config.yaml
num_hidden_layers: 16
hidden_size: 256
num_attention_heads: 4
num_key_value_heads: 1
head_dim: 64
intermediate_size: 704
vocab_size: 4096
hidden_act: "geglu"
norm: "rmsnorm"
norm_place: "peri"
norm_eps: 1e-05
positions: "rope"
rope_theta: 14100.0
rope_fraction: 1.0
qk_norm: false
attn_scale: 0.125
bias: "none"
tie_word_embeddings: true
parallel_block: false
extras: ["capped logits"]
init: "normal"
init_std_qkv: 0.038
init_std_o: 0.00672
init_std_up: 0.038
init_std_down: 0.00405
optimizer: "muon_variant"
learning_rate: 0.0111
lr_mult_o: 3.0
lr_mult_down: 1.5
beta1: 0.9
lr_head: 0.0129
warmup_steps: 200
schedule: "wsd"
decay_fraction: 0.593
decay_shape: "linear"
final_lr_fraction: 0.0
batch_tokens: 131072
max_seq_len: 1024
doc_mask: false
train_tokens: 874500000
max_steps: 6672
dataset: "wikipedia_en"
Each number is 500 + 25 x the weight over its row's rms, rounded and kept within 0 to 999. Layers, rows and columns count from 0. Numbers have three digits each. The size before them is the row's rms in percent of the matrix's.

# layer 6 MLP up, 704x256, rms 0.143, rows 640-690, columns 0-127
094:504484538502488481492485500545535476497462484509479533497483490457494530513514474496530531501560450505513504534478547525416488541555491470499515527531484518498535513475519468543460482509511496485544491484513496489531498494508475504545483510469511485500485504490491477518455484488489471517519536513491487534507501440533483504444517485479489508537471517492496474503498536492516517492530
110:555501505488476516538485490520515456492512507505510494507482492467420508519481478482549485478453525513516527526512459451492542469497520538499474495521515515496490510506474470511511545515499498436477467481527492514483479486465508446487511435555483509503526493442526494486501460510493509516492480496473513486512472532519505523449482525482478498526494467493568499499480489514520543502532
096:531484499514494489503477528509516508474482517502450450492481477495556477512482554470506542458481481534521496506479530504486488478493550495505482495507507487513501529503500520475508479485512524506519500453508489555476505506480487536498478476496464477475511554513477479500458524540487507534486446528462497519498544508516508498511510521478536509426542464499496499530502476484493462517502
120:531520445507479510494488518511529525532473455489521483487508554490488479504484505460496502504499443482546499485454501545485495497530475532450470518503479518493475494530518539498477510551489476494520467540494568446504504493514528507510491483505495433525483554497459482498507475506493504485522481494497504490500520487552495458482499526476471507472505532496512530505506517491481505523516
097:535500540516469465506510486499491488505532493495494523500508504512497484511513523444518507486505525449456486462514537506467530508522476523526516557522493500454488508499536493497530522504499511504504501504492501495536495476496515483490511502492519531515472467529503522478484519488533485485509560458497540507495487502512497464515493497536525475521475533475509453486492507473533511452495
103:530471510507490447497514503493519522490503500519485514513481493501546512542520475449489458499454472513487506506493505511494458530542498548489511532521516492501482534468530457519533471438462462498489523484484499503529516507490520481486508486430510523505514481509466533505516447527493461504486460480513523487477500482514466465521502506497522487578529463526519474507532433503515483546526
109:539473559500522471489474535466505532492493497498480535500511510479494515454505465480480509455503507512531488485559506511482467540522525515512498511523520454523480479497483490502507442487543486494534542523477503489509484468472492461513520495479487522532475549476517480500467535517467542459507460502489459492542488532507489487492491483518505483497512511511541480500494449475514525493509
101:449446478515471531518499492475534488531478494520508506488506474545531476468479496505529492476508558486504491483481491519526506477508460503479525457524472484491523463489490509490454515488517464490458532526486501478497508520473465497526516527501525496464495507500509436504437483507487521517507522496484528532478553493537476477460509489490526512481494499493487486465522504453491503485476
098:465526504543446517509508461497480530539493513501522512476534532522475508491542502549518532511475479512529584488498477512524493479533516542479504460533533515516485499483542501510499523482533482527506485509489501489490504508474533523531510505496467465472489534510486505488466488508497533498490485477510516488503528529484584515463524527503497490517491526493457502527507523528502487512486
093:483516498497567529496497486506486532484535519460495499519545480475512504492488531515469493479513510509494508519472513497515452511459499501454528518490500516513511528506483477464559536477486482523454502551495523495489470487542512444489555462510466481491496459542450483486475500515483474473525512492493450477494467549505525462496512523500455489533514505498497489492505506526476510520485
097:487493487474511503524488517531485464454549479512491516521534510484500535540474492492501497469504507495513502473425520505534498512476527514495470488535497468519457483511512497508506487490475466527496490539511510493502496511537441482526505444500519494501482527510525474470496544524507511487515527516504506512511538477513534518461524527517512483461505469531539518534451537487533462485543
103:465499480480521474495522477469497521514498540468486510531522533505479504523488543513540507494463514549481505495475484502483458482480551468480478473524516526512468495483531544503517504506502481492484510464501477539497500457512530523496454469525507454495517514531532476509535479502495513535530518510514515526514509524514512476476507473505511534496527485496501533485467535499491461517495
098:491483500502496491513536528529485522494465471478470493531517498509463476487508504481542498512535529458465488515492479499490496456507504469487499529518430512494525506510522532476467532489500481528512524466545510484514500515494458515500516489485503505463499534499450479487524511494537508513548501489468515486507485495520544500522465550493507530485493491499471540465464522513482497469502
116:486509485510455501493530476473522535495515513492464493475486514530480519503493483508511497536488501520520495476445485470467526525491478465576518487509514470492461516509537547573512471490511510499500443476529515532498498484534474482551528484526517513501474456492462509525514516529485498469527499537499482539492549481525513437493470477512484494512531492522472512518492445495558520531504
104:525504533463524505463519481461484571491473483507505484480485534473505495494516465523478536499521456510450475508522493508482472505517501509491510431515509513468481465515486518491497534481492465519498508508460526492503412502494504516506478478525526528472487500497518491486468526515493543503473470473467507550516454507513469474460541551507503498474540512517533506482513483459479512507510
110:539463530486461489465474463507489491517507500461517504524560511503512523486497525469485502503481456495522504482497471530520505528475530458479502508518479508482451483525500471532518461516500529476479527485533529430517513520525504502483493496489532505509518531493461512514483511442507551508482556477521480524492485565536527527488486508481484463492517524543462483461486518494510499460515
097:503548536479480475485471517516489475502498544496483467517530576549500465474492467512520500495503511519513511514485471531491497480494498512545506508501520487486508480477485490541504497470499481463468512471485485504480504497509483535490501506541487523469468486447465511486511512490502456553467495485535520507513518489505484539549495494492507477498532477567446486510474535509480483513475
097:552517511505534464484499441471511474490477448505509519513535511497506474511513496537497552503506500500471477504475502472528489523509491502460513515507495496530497525505467534524518513470519508508532520460538509502500527456522561498515477520514527496512434461496484471509480483519517497502538484495483534491515528530521494497499477453499518510533538535512503489531496509536549469484535
100:491512486521534513524477494547511456498479491477525524526497494518495506500505466507567483486531479510485488501475530539494486463434486505492501473517492475512519484481496466555539520493479508504505488518478489507505493540510477502529525500534522516501523477555438482559526495497534470502460489457505502504497452496511480502456443493475542475523470496515487503502523519438503525468536
088:468502525505567501487486512491516464459494475483456523471529499489480480502556505541511459530515552529498532546511508469470527481489501479490503473508490506494504520491497510477500485514475499503505492520474510514470488495500492467469512507468528458522529528545529469495520477539508497487490525472501482532522480495507465546438514510536513523493511469482467531518497516503497538504509
094:500496504524498524486504518501497473513489497530472535477484468467450529474492483505540485503501508470497491509539463489488507497487474490488464488514492470535522488480500484544451483499551515493477531506514528515478466490519535468460492474481497506535513524513491502534522494525501477533502469494444513479502518492480516521471504490516502493467448465428493490539515485519449550463495
094:485490441525495487481551506492482495511475478522497514487502444489438491538542462506473475506533538508510501494481543504523502533475477475468510432464447471478525485491504522508482476478513509521512466499482524476493540509479498480518467474487485524513525495490487455534540479509486540503533507504527482494506477475562464480543535507502517491527519504530550512555493488512508494499536
107:506479538465543517471475508513484535514501492515456495498504526441559490517508512509505520516491498504500511463500496529499522513531548505488491442494545527537496481501545494485507520505458526521503502488532487530451553452471485521513516492480480490488540469491467477502490502506533527467477431497469538439513525510487499498515528501480501499513468507549523504468462535474486514458504
095:515501525493514487516555547517485520525475521508523515509527494537512538492480455519482490467461486474506484508521523508496509494515505464508453446474492482489547491499465531495508507503547509572489517513491464514491485499512488493491494470503514483498496495521537489490499486459524479510468463478514506520478488519511524526525500542505539524484526475508422480479477483481468530496492
099:481521487476496515489514501494504478525510483482506502479510528501495502521510455453510490513492500459498512537484494466516484508494528494526516536486511462554445476484469504480467500466519493506502490445492469470484499559445513510504534482462515471486515532504508477485533520527496477505510474501507484490470441522472475515496513500529487489553509530497499488530495511468515515490493
098:490485495499519502509500509536506475475522461505511461489514474524481509512556505489500538485477511504468504522486482510517517514470500496531516489532466557486539482532457477449538503488498478493503492519509448532499444534494536460516499542496483519470485465519479486469550450521440513452498466493462497467487458522473511507541516492535493521526492442534522470510461549500472484509491
087:543495470516482493480483494558511498530537520503492485513504498467463466521489528525499486476488543496513523457536522520499524530499536506466535466486516415529521517513507536473512490502534548497485467488506514460518490543492487514510480473491519515493486498490483532461452514452538532481529476506463471514507480505487535498527528495504568487547518555462487467541485498498496486487503
125:460476503536477513518511467476496511554473556521535518563469510489540495530518451508504513508524506499476475468488466510521528538536513484493466522495481556519482468531492486477431531527520498505521499476498495480519488501469528521486486458488544511458519497511476514510474491491507476492486485480513514545475525488460487518503495508517484570524507514504483486478478491562472498503487
098:483523505483495444482498528494531512498522486517523500500487501516484488518483490495480496509522499527543468502529516461493504506483475522525503547496464472511507486525502509521508476517527491481485493490513572482496486553498490457491509531466531515521505490521483536471491495548484510530495500483477474505498483511528495499510478488542523535496500526533473523498466513489498514500496
100:474470529466487469480542533425464534515468498504475509488499470520497509532465496531526491503561530478493498516483518503500512482513516495520525488453471480458479529527485488462465483511483496525521493494552519480507510480509457493535499543460493487474515498511490502491514519456501497485465472467500469475546492495547511532531493532505544482512490477508470520509482538498496513484508
084:500499558489475525469496551478528533520515524479496503517446499498486543506470490445491476495496492582507475528498482503523489518505521508529509511456490501498482497504468509484483508530509474521471523453484524499539512452468472518503501466471518534498492531478500505478528459485487530549485473503508429486513507509483516517492501471475515509519500542499491513521500484461539519493508
117:488498449462509510518504504489499485503493526497562472493508521520491532505490506477487508503490507505543472494551458495511514497485536505518525542494487481489506467487543473484499488563468501505447525470509486559513506504495479534477539516530492534459522504496560503515549535518480485481544536457454507546479532507488483476469469535531522505486509485481519519540511494502449457490514
091:480519498485546494541506484488458520509498519496523499476538479500486465470519508495511495506485508533467444473478513509520501535539476504492524498528522464468521503519516471518499489523498500476475483518489483505474511488506506502513457459469482478487522518518499507480499494465444512524540464495461493539488534522467497443494463548530496546461489482515479516493507526532479522462485
096:505536503506496500495515465501479516510475496505488461515525458481479493456483503511544527456500525479529514480501473489492505491534480482530501532519506467489476493473476532498539503496499521497507496550482511535481515524520543532467472539508510479503501533487503502470448506523541518500471494482529476511503506436497488516489499499502476540486479526497474490460474479508505489511506
091:502517510503501494499538495523504456509503527510538494490556493510526524522513491449533511527524508495513529478504468509439539438511520537507502546523490506508501501479485524492477533491512516481464513470490578493521448508494462519485507511476484504533479524488534471471483494488511517514511511484532496510496517484510502549427468502494511500455505511461473537444499486512468521467483
099:486559505470512486520506529453528496473531473515539524480447520538503525511503522475519479505515534550483479521512511480480545495496481467513510505526531523505479479520460509512482488503448496474491482511480469523480558503480499469506496528509469504496484486515488480481532489459496461502546474486517516485471534528497507526460463503488477490537516519532499486489498482491429486464478
104:541464491482487504510501462504499529489485520497472504489496464513488527496504508488514503531488490537505496503494536489528491539533516521500465501478479495484484512505431522523491539530536540482470530494500472492482517518477522485465492489476516479481515459515510500494511518521497501521484555500465532454459502555531520572515489474479507507494495476471484507466549513505501500487519
102:474498469477465497554474506492476492466529533462505539581486468497496510482434470528494566521484488460472485522506504499470500511499474526478477470521476549520498502519484493494492482475514489499489517510527484494504472495529507458537523500523480466514484489494481495528477541511514491511493531478501521522483481478508535493523503484520507569503519546510463545444496488513473487501518
094:509472503533532473444491505518528487474456476525535480516469457480513510498569487519505504533517561537467523515523502510535495504524534510475494487481472528524494512509495528470501478508521514532524483484576480515504479490525486493498451534500445500506529463503490514514498511476513475468481505510502511505508492511460555476471537490480505483491484462486483463527488494553521534485525
101:526503528529449510495490491517529467504528477504481511511521495511513522504492461491497451492471512478524552500484484474524512472558486537533486520513472473485496492536517511484537529488495495508532509517533528492473521510486476463523526488491525530524480518508466499474493493473487522546457497495527522465453512473522499410468451492487528512485468496496506468487526490471519538470459
102:487484485490442462519507469488473532522474520498514485510493497489468481478452537486511500528462494488510491549508514533489487525453491479521509471494516499449478535511467462518481456490483505503535545475511453523470521496517527522497508550562552490488522478553515505488497536496524544527509488491455448487481459481426502494510496480510478452532555475473529535480542514519476513485466
109:468529494514512498507470497490495479456483486507495492485482533491485471472461477500482494528498502506470472535440510523499472477462523461501524546484527512490502529528524481508546503498476474546459468577492530533511490517512557482522527516521497484536504558490482478489541488464485525487537499526572522525462484547483533463500487491533475529492485492476483489530500497469454513489470
094:532485530471491514513544505463448514483525508520454466470500495483565517491477525542493493506551522524484499505495478477508526525519518474515501513513510489509523503457488506497512490519487513491537520473508469552477513469508528477523468505469494518514467542468499465562451470480545478531517483508497563524539497446507504498489520490489494472503508488477484484462488526505511517509482
106:464530490531503506475528496466502505510485502534490489562528457519460511467539512506519482486512489499498552487471531520506466506528508493519501498542442484503510506493502469513497476530489471478491463492506473506484524466500541467508454495495483519482493520521505490516504469537447450475521510465493511508505488520510490513476447462522519514529487532453483519495501453534552526512538
085:539506462441483461513517510528537510501476476516477494492468491512529422481524497475513506461489477522438481466455538507508549529512466467485498479489527521495518467495454510538529485498509498548550503496442477501509492495497518523484532510457509559513532540492473507513508499489495468534461439528543483473497494488512507478468523489481488468496490528508494484501484480485469487519485
098:477463521519558528530516466504451517470475523466522516448503484529491451470525510515520475521495489454453477539539480513499470503521521528479527472492490505482489485465517488537530544475500474504520512527514505519480465495505526523476482512481507480497504496505535533496509501487546449520440509544485509491509522472510514511488469539491502513509504462534503519470515500464514530512495
116:518514499498552492487522486476491512493508522523481498522531490517521517529514511449498494472483490495518498473483457583484548469468456484481503465518496489523476467489575497537493559495500522514505518485485495487478469487479473535502550510477529490517499487498453487490471497474509488539509507456507502511514518470471486519512456493486524493494541486472488493586464483497517491475505
102:498465492488466499488467467498517536495519497490538536555489528522496494515508482503509482517483480511501498517460481512521527452510501528469513445468515498469512477481506494525504545512504515492502474518496515522468491516520492457484483521477483442491468487497526486500498468544443526493502515521531509482496545500457525438531499493518542538505492514477519499460495505518501489493523
106:451491495474507464496520523480478505531517530496485502508518453530526489544533496520512481477476475539501499480492489521496517493488430466466499481482487499450495502492507496521512491514515546484476538530502464490543505469517480495522517492504517505535495526494485473531498495494471530440547509492510523488483514484490530575532507507536492501528514487516480488482506561507502515491474
107:470532482474486464495492480516483526528484496483496487467469464508505545510486553505506519501493479511467479514485528518494470501533481467444527497514527500504496492498501507485517495448478502499508463480467482517510511508542529491473482507538551506483502518523529532511484529529545534511499468519503475494488487501537512483510518494503490530518485488530502482480451473519562504520523
099:490494491486467460501510488525544448525488518501492456461447499485538472520493521530484532490492499463538491502497525547490490543498516486527518528498452522524510491511498481498515489494485473543532532505474492470484495493490484503511491522453534518454513518500476490465517475508512484433476480465529515518503445515478508471496491523474536528511525520468520483515473481503448510518469